From a checkpoint of a small transformer trained on Wikipedia: 4 heads of 64, 13337 steps.
Each number is 128 + 24 x the weight over its row's rms, rounded and kept within 0 to 255. Layers, rows and columns count from 0. The size above them is the row's rms in percent of the matrix's.

# layer 11 MLP gate, 704x256, rms 0.096, rows 214-230, columns 0-63
size [102  96 100  98 102 105  98 102  99 103  99  99  97  97  95 101 100]
[[148 130 112 160 117 178 138 128 145 132 115 137 125  98 113 118 167 152 105 132 129 151 169 112 150 125 123 119  99 150  86 146 103 160 116 131 110 101  99 138  98 152 167 142 163 137 133 165 137 154  69 138 123  97 128 143 117 111 153 137  94 141 106 157]
 [131 137 164 142 137 102 142 171 114 137 126 144 162 143 103 107 103  92 105 148 141 161 156 126 169 156 141 123 157 134 188 186 106 154 109 121 106 133 117 119 153 157 157 126 160 123 158 107 157 118 151 148  78 117 151 152 127 129 101  99 117 119 140 127]
 [ 82 120 114 130  97 119 144 149 190 122 137 134 127 137 105 116 134 122 124 124 118 142 142 113 157 113 147 137 113 133 138 113 124 140 126 120 118 106 134 136  84 175 139 150  68 130 129 159 132 123 148 102  89 142 176 115 135 120 114 119 135 135 133 144]
 [144 133 121 134 155 184 111 121 129 128 131 114 129 119  93 117 116 111  87 133 149 137 178 101 132 124 152 137 103 134 111 132 119 138  81 115 127 134  51 154 130 114 138 158 147  97 151 144  96 192 123 124 139  95 141 114 128 127 182  69 142  90 106 129]
 [132 123 101 119 125  78 136 121 156  89 122 145  92 115 117 111 118 124 136 131 168 153 112  75  82 141 104 132 115 120 150 140 121 116 120 133 130  96 158 141 145 126 201  97 157 130 149 143  89 153 107 150 137  92 147  96 134 113 144 142 137  85 140 130]
 [180 115 123 121 109 105 168 121 167 110 139 116 118 150 122 160  91 122 151 121  99 125 127 127 134  88 163 124 151 144 117 126 110 116 160 140 122 106 126 155 131 117 149 124 144 156  97 150 136 123  67 154 150 110 132 127 102 114 167 164 140 113 140 128]
 [ 84 152 123 163  99 149 174 135 137  88 142  88  96 139 101 114 131 122 129 133 129 128 157 133 114 133 127 152 116 127 151 118 140 131 131 163 142 117 162 186 111 149 119 103 162 144 121 132 137 139 146 116 152 153 122 140 109  99 127 127 161  96 110 105]
 [110 136 135 174 141 170 114 111 130 105 127 107 120 142 105  80 104  92 127 110 109 146 162  96 109 111 119 128 129 140 171 113 113 126 155 143  64 175 118 166 119 129 139 138 143 142 114 117  94 135 118  85 119 105 125 103 117 109 194 102 145 146 117  81]
 [120 126  67 135  91 103 118 123  88 117 149  85  97 138  98 113 119  88  70 135 121 124 107 139 139 150 114 112 123 156 186 122 124 152 156 138 104 105 114 166 125 136 139  69 130 131 134 126 102 138 136 102 110 110 165 110  64 125 127 166 152 146 162 109]
 [142 129 104 152 152 131 139 153 149 112 129 148 138 133 138 117 132 136 155 150 136 151 116 107 152 117 112 112  91 111 182 124 141 114 143 113  93  98 120 125 103 160 136 149 161 128  89 110 122 173  93 158  98 129 125 112 125 106 149 126 176 140 112  67]
 [104 122 126 103  97 143 111 119 156 111  98 112 108 168  97 106 125 109  98 153 127 137 151 101  98 144 117 101  91 144 108 144 133 146 102 125  96 141 144 146 126 124 133 157 120 119 195 138 127 189 148 131 129  86 102 113  84 130 148 119 138 127  99 149]
 [105 103 126 106 135 150 127 102 104 130 133  90 107  92 140  99 110 107  67 109  87 106 109 100 171 163 163  80 124 114 172  83 149 138 117 150 131 125 127 121 127  87 154 151 152 153 119 116 109 146 135 113 167 143 124 137 117 129 115 158 119 101 106  78]
 [143 115  98 150  89 134 104 159 121 139  95  83 143 112 108 154 148 114 110 122 160  83 133 114 154 137 126 119 123  77 104 113 130 144 107 131 122 115  94 152  94 115 124 120 100 165 143 101  94 143  88 150 126  99 150 125 101 150  91 139 120 127 120 128]
 [142 130 116 112 134 122 102 132 100 124 163 126 109 139  86 105 132 121 139 131 147 146 149 140 121 111 136  95  81 134 109 115 143 105 136 121  80 105 108 149  77 103 124 127 115 116 149 110 157 122 141 154 146 123 173  78 119 122  93  84  75 111 115 112]
 [131 133 124 106 116 109 114 155 136 106 112 162 128 136 107 119 123 148  96 124  97 106 144 116 138 133 138 148 118 143 156 138 105 130 105 135 122 100 110 116 139 133 178 175 135 122 107 120 105 107 104 144 153 144 133 166 131 116 162  88 108 115  84 125]
 [134  97 106 164 126  97 111 104 128 144 116 117 150 130 138 161 110 150  95 144 130 163 174 111  95 136 128 153 117 123 133 125 171  85 125 136 140  98 104 117 148 147 116  95 115 131  95 154 138 101 156 154 112  96 189 111  96 115 129 147 119 147 125 125]
 [114 133 113 146 125 103  83 152 115 134 173 115 146 119 141 131 104 134 146 156 151 142 116 166 122 142 117 138 137  99 115 136 131 116 134 136 134 127 130 139 122  89 144 125  97 122 104 103 151 154 164 118 129  87 125 114 127 122 131  81  57 114 109 115]]
# layer 11 MLP up, 704x256, rms 0.0984, rows 214-229, columns 0-63
size [107  95 100  99 104 103 100 104  98 105  97  95  94  96  95 102]
[[107 151 118 117 127 151 139 116 111 126 148 145  97 120 117 129 100 107 152 135 159 148 139 131 125 102 126 124 101 132 114 103 134 145 105 106  95 133 112  99 140 169 153 166 139 175 112 136 131 109 128  99 176 133 113 144 144 114  80 150 116 134 144 137]
 [145 161 146 150 146 148 146 104 136  92 125 159 113 131 116 117 131 117 141 140 117 116 123 160 118 144 175 136 126 114 122 108 170 122 124 124 106 172 138  90 128  86 125 108 149 139 117 157 147 105 140 134 137 150 110 111 138 120 143 108 101 164 125 117]
 [136 134 135 127 114 108  99 135  75 188 121 126 116 136 168 126 120 118 140 146 126 130 136  89 148 142  98 145 111 131 145 139 123 147 107 148 126 106 161 134 120 142 112 121 106 149 144 118 127 176 137 152  95 119 131 130 105 137 145 114 160 141 133 174]
 [137 130 135 121 119 131 143 150 135 143 160 168 145 128 173 141 126  93  96 140 128 114  93 144 110 189  75 137 109 123 166 143 162 131 126 114 108 144 119 104 195 109 145 136  76 133 125 131 117 162 168 103 124 152 105 136 132 108 109 121 132 132 157 212]
 [123 177 156 137 116 152 149 148 131 110 164 119 141 112  91 145 142  96 108 141 119 148  88 182 135 106  83 152  81 126 151 153 126  88 118 120 149 104 154 150 116 142 164 149 116 133 115 145 110 161 164 102 164 141 115 103 124 147 152 144 151 106  98 115]
 [111 138  97 162 153  99 150 143 121 140 141 128 158 114 148 128 156 120 119 149 172 123 167 135 139 147 144 131 105 141 144 134 147 121 134 142 163 156 175 111 119 113 122 157 160 151 152 106 157 120 160 132 125 141 134  82 125 168 107  98 151 114 124  81]
 [158 137 179  99 138 113 148 125 130 153 109 159 118 149 118  81 124 114 111 138 114 135 136 155 112 118 145 108 140  90  62 110 144 134 106 168 136 129 139 144 135  90 150 135 136 152 165 106 106 114 114 150  80 103 132 147 130 118 111 142 161 163 138 122]
 [187 114 110 123 125 152  82 123 146 164 137 126 129  90 155 146 166  96 110 134 138 140  95 150  81 148 107 133 152 130 112 154  85 132 153 128 132 112 122 111 132 178 111 164 139 147 125 116 135 121  97 110 162 132 122 158 148 122 113 124 144 144 128 112]
 [ 91 124 158 128 125 147 191 116 108 176 141 121 134 109 115 165 109 125  73 111 109 135 122 149 158 116 116 115 130 111 125 119 123 117 129 126 165 146 146 132  90 123 112 167 183  95 127 118 120 101 111 148 130  84 127 156 144 133  94 135 126 124 108 131]
 [103 130 115  96  91 137 103 127  89 142 152 182 112 156 154 129 130 156 147 104 117 132 158 115 114 171 113 111 136 123 118  83 136 145 125  82  97 136 100 129 171 137 155 119 161 128 134 107 157 115 110 139 110 133 145 154 125 128 144 134 128 100 106 124]
 [172 120 128 142 143 135 132 137 151 139 134 120 122 136  65 148  96 131 108 162 111 134 124 113 137 134 113 115 145 146 119 179 149 140 142 145 141 142 139 181 172 116  62 131 168  98  98 121 104 130 101 157 124 120 124 139 144 131 125  88 146 127 123 138]
 [113 160 122 178  82 112 121 139 114  77 163 153 134 144 117 133 187 142 132 123 147 116 101 146  92 121 134 190  98 135 126 129 147 171 173  77 155 123 135 137 134 163 103 107 148 122  91 120 128 107 141 157 109 106 105 144 142 133 144 131 183 148 103 148]
 [161 137 137 133  88 147 161 101 113 110 115 114 123  75 124  82 147 129 118 154  92 123  93 148 103 158 117  99 170 104 102 135  88 144 110 140 143 113 156 108 140 112 104 152 158 118 139 120  99 118 139 177 128 169 157  88 112 154 111  63 148 123 113 133]
 [158 157  96 115 110 120 120 147 136 123 149  58 160  93 115 120 126 104 102 127 120 116 166 126 128 148  94 136 168 129 122 125  83 176 109 142  91 126 162 173 138  86 123 106 101 112 142 149 131 138 144 147 153 131 106 152 125 147  93 145 113  94 157 102]
 [167 127  88 123 163  98 130  77 114 149 129 127 130 150 130 107 185 103 132 126 170 134 101 107 166  70 130 134 110 123 158 132 140 106 120 148 119 103 134 126 119 127 156 129 145 138 109 116 140 110 119 128  78 121 115 144 134 132 151 128 100 113 156 117]
 [108 102 139 141 122 152 123 101 113 137 148  95 124 122 117 142 119 131 173 103 119 106 111 117 153 147 117 137 100 145  52 106 156 103  97 128  88 120 116 122 152 118 172  87 132 106 122 121 131 141 116 106 160 115 132 121 174 110 114 154 168 106 131 175]]
# layer 11 MLP down (transposed), 704x256, rms 0.0928, rows 214-229, columns 0-63
size [109  93 100  98  97 106 102 104 100 105 100  98  90  96  96 102]
[[149 137  77 107 127 121 121 162 117 106 124 108 103 166 128 120 169 114  93 127 133 140 135 189 111 109 123 108 108 114 163 163 122 123 113 133 140 197 129  78 144 123 149 151 149  77 117 145 116 127 114 136 119 114 161 103 118 115 137 122 189  83 157 162]
 [113 150 111 122 138 154 123 148 156 149 102 137 122  97 140 137  99 105 163 143 135 137 142 132 132 124 160 148 109 108  91 123 128  78 186  88 177  96 110 145 128 131  85 131 154 137 134 101 136 143  60 170 121 137 173 112 169  54 141 108 135 180 144 125]
 [116  96 149  98 130 144  98 121 108 123 133 104 108 105  92 138 133 140 123 164 151 103 107 106 131 130 146 138 119 117 135 119 119 123 130 120 121 141 138 131 115 128 127 131 131 143 124 109 112 131 110 102 110 115  97 133 110 115 150 110 122  87  99 127]
 [131 191 145 104 146 123 171 120 153 130 134 106 100 116 104 134 138 135 135 122 155  59 106  92 144 120 141 120 136 124 112 173 129 148 118 186 120 126 180 107 103  89 134 159 129  78 108  64 119  91 175 149 150 187 138 106 135 105 147 146 136 125 147  82]
 [130 156 145  97  95 134 117 169 127 129 140 139 140 137 156 115 112 115 112  86 147 139 169 163 113 118  94 178 106 147 114 140  89 120  83 103 146 120 110 100 132 112 146 147 106 148 138 130 115 130 136 146 113 167 128 142  81 141 174 124 134 131 128 138]
 [144 133 176 168 124 156  99 159 100 134  93  90 155 117  97  95 156 156 181 122 103 146 134  83 173 108 115 136 101 126  96 123 105 109 161 139 124 144 121 112 174 125 133 134 144  84 154  97 123 129 181 115 125 109 139 141 124 143 141 160 141 102 131 123]
 [111 148 105 163  95 146 129 136 134 134 111 111 139 125 118 112  94 156 128 154 141 122 117 116 110 147 117 189 134 122 145 150 117 116  81 144 157 122 154 100 117 104 162 181  74  89 134 116 134 138 146 111 195 121 152 121 133 127 123  99 107  88 130 128]
 [104 147 162  94 156 120 111 149 107 178 146 163 100 103 111 112 124 107 144 139 165 113 134 151 151 140 134 126 136 157 171 150 154 158 135 120 131  81 105 131 141 107 180 137 131 108 125  98 130 124 165 161 114 160 146 136 101  97 151 167 134 160 136 160]
 [142  85 155 117 145 133 126 125  89 114 145 148 124 160 111  84  91  88 181 115 128 128 106 104  99 130  88 115 116 166 119 153 151 130 146 159 103 119 130 135 145  89 143  99 184 102 137 117 163 157 137 108 105 123  96 154 112 147 132  98 132  61 104 111]
 [193 169 105 122 146  80 130 126  97 150 129 126 166 168 134 138 108 114 170 126 126 119 124  81 146 145 153 111 115 120 136 132 127 127 108 186 115 169 127 147 122 132 114 122 129 120 169 145 113 130 148 162 115 154 131 153 152 140 107 182 136  86 116 119]
 [123 165 162 100 141  95 133 127 121 139 132 127 106 129 144 153 101  82 135 159  86 133 116 139 113 157 102 139  89 118 139  73 157 125 111 107 114 153 158 141 108 134 128 114 119 137  78 144 131 156 169 175  97  95 142  96 126 108 132 156 101  98 119 125]
 [104  97 132 174 141 115 144 160 111 121 125 118 152 107 130 132 115 122 139 106 103 146 108 106 121 129 162 126 171 171 161 127 136 110 131 188 121 126 121  72 118 130 151 127 139 109 111 118 132 164 138 110 197 133 134 115 112 126 118 154 110  71 121 108]
 [ 95  96 165 115 117 140 118 158 112 119 160 122 136 106 117 152 121 109 163 125 132 175 135  43 151  92 100 125 155  98 149 126  89 125 107  69  82 105  83 131 123 119 133 127 104 140  99 143 112 121  88 107 128  93 135  93 136 255  79 128 124 103 166 121]
 [123 100  91 138 134 122 101 135 140  85 151 196 156 135 124 133 143 139 109 137 129 128 113 134 134  88 124 131 140 152 124 129 123 121  91 166 154 151 102 124 152 176 163 158 157 137 132 107 151 101 111 111 101 128  90 148 125 196 113 104 148 151 118 138]
 [ 87 124 118 123  52 167 123 143 133  86 142 147 130  90 122 151 138 172 157  71 117 127 120 158 139 146 108 158 127 144 137 118 111 103  78 116 154 131 132 158 136 123 144 153 137 133 139 149 152 140 146 134 132 136 144 153 144 102 139 150 153 160  77 128]
 [ 99 148 147 126 138 137  75 152 142 146 105 120  96 144  99 134  73 127 155 112 138 183 101 108 196 129 164 116 116 135 168 130 171 151 145 136 169 124 155 144 105 137  92 159 123 149 124 149 126 115 158  92 110 163 117 169 133  98 145 128 145 126 166 127]]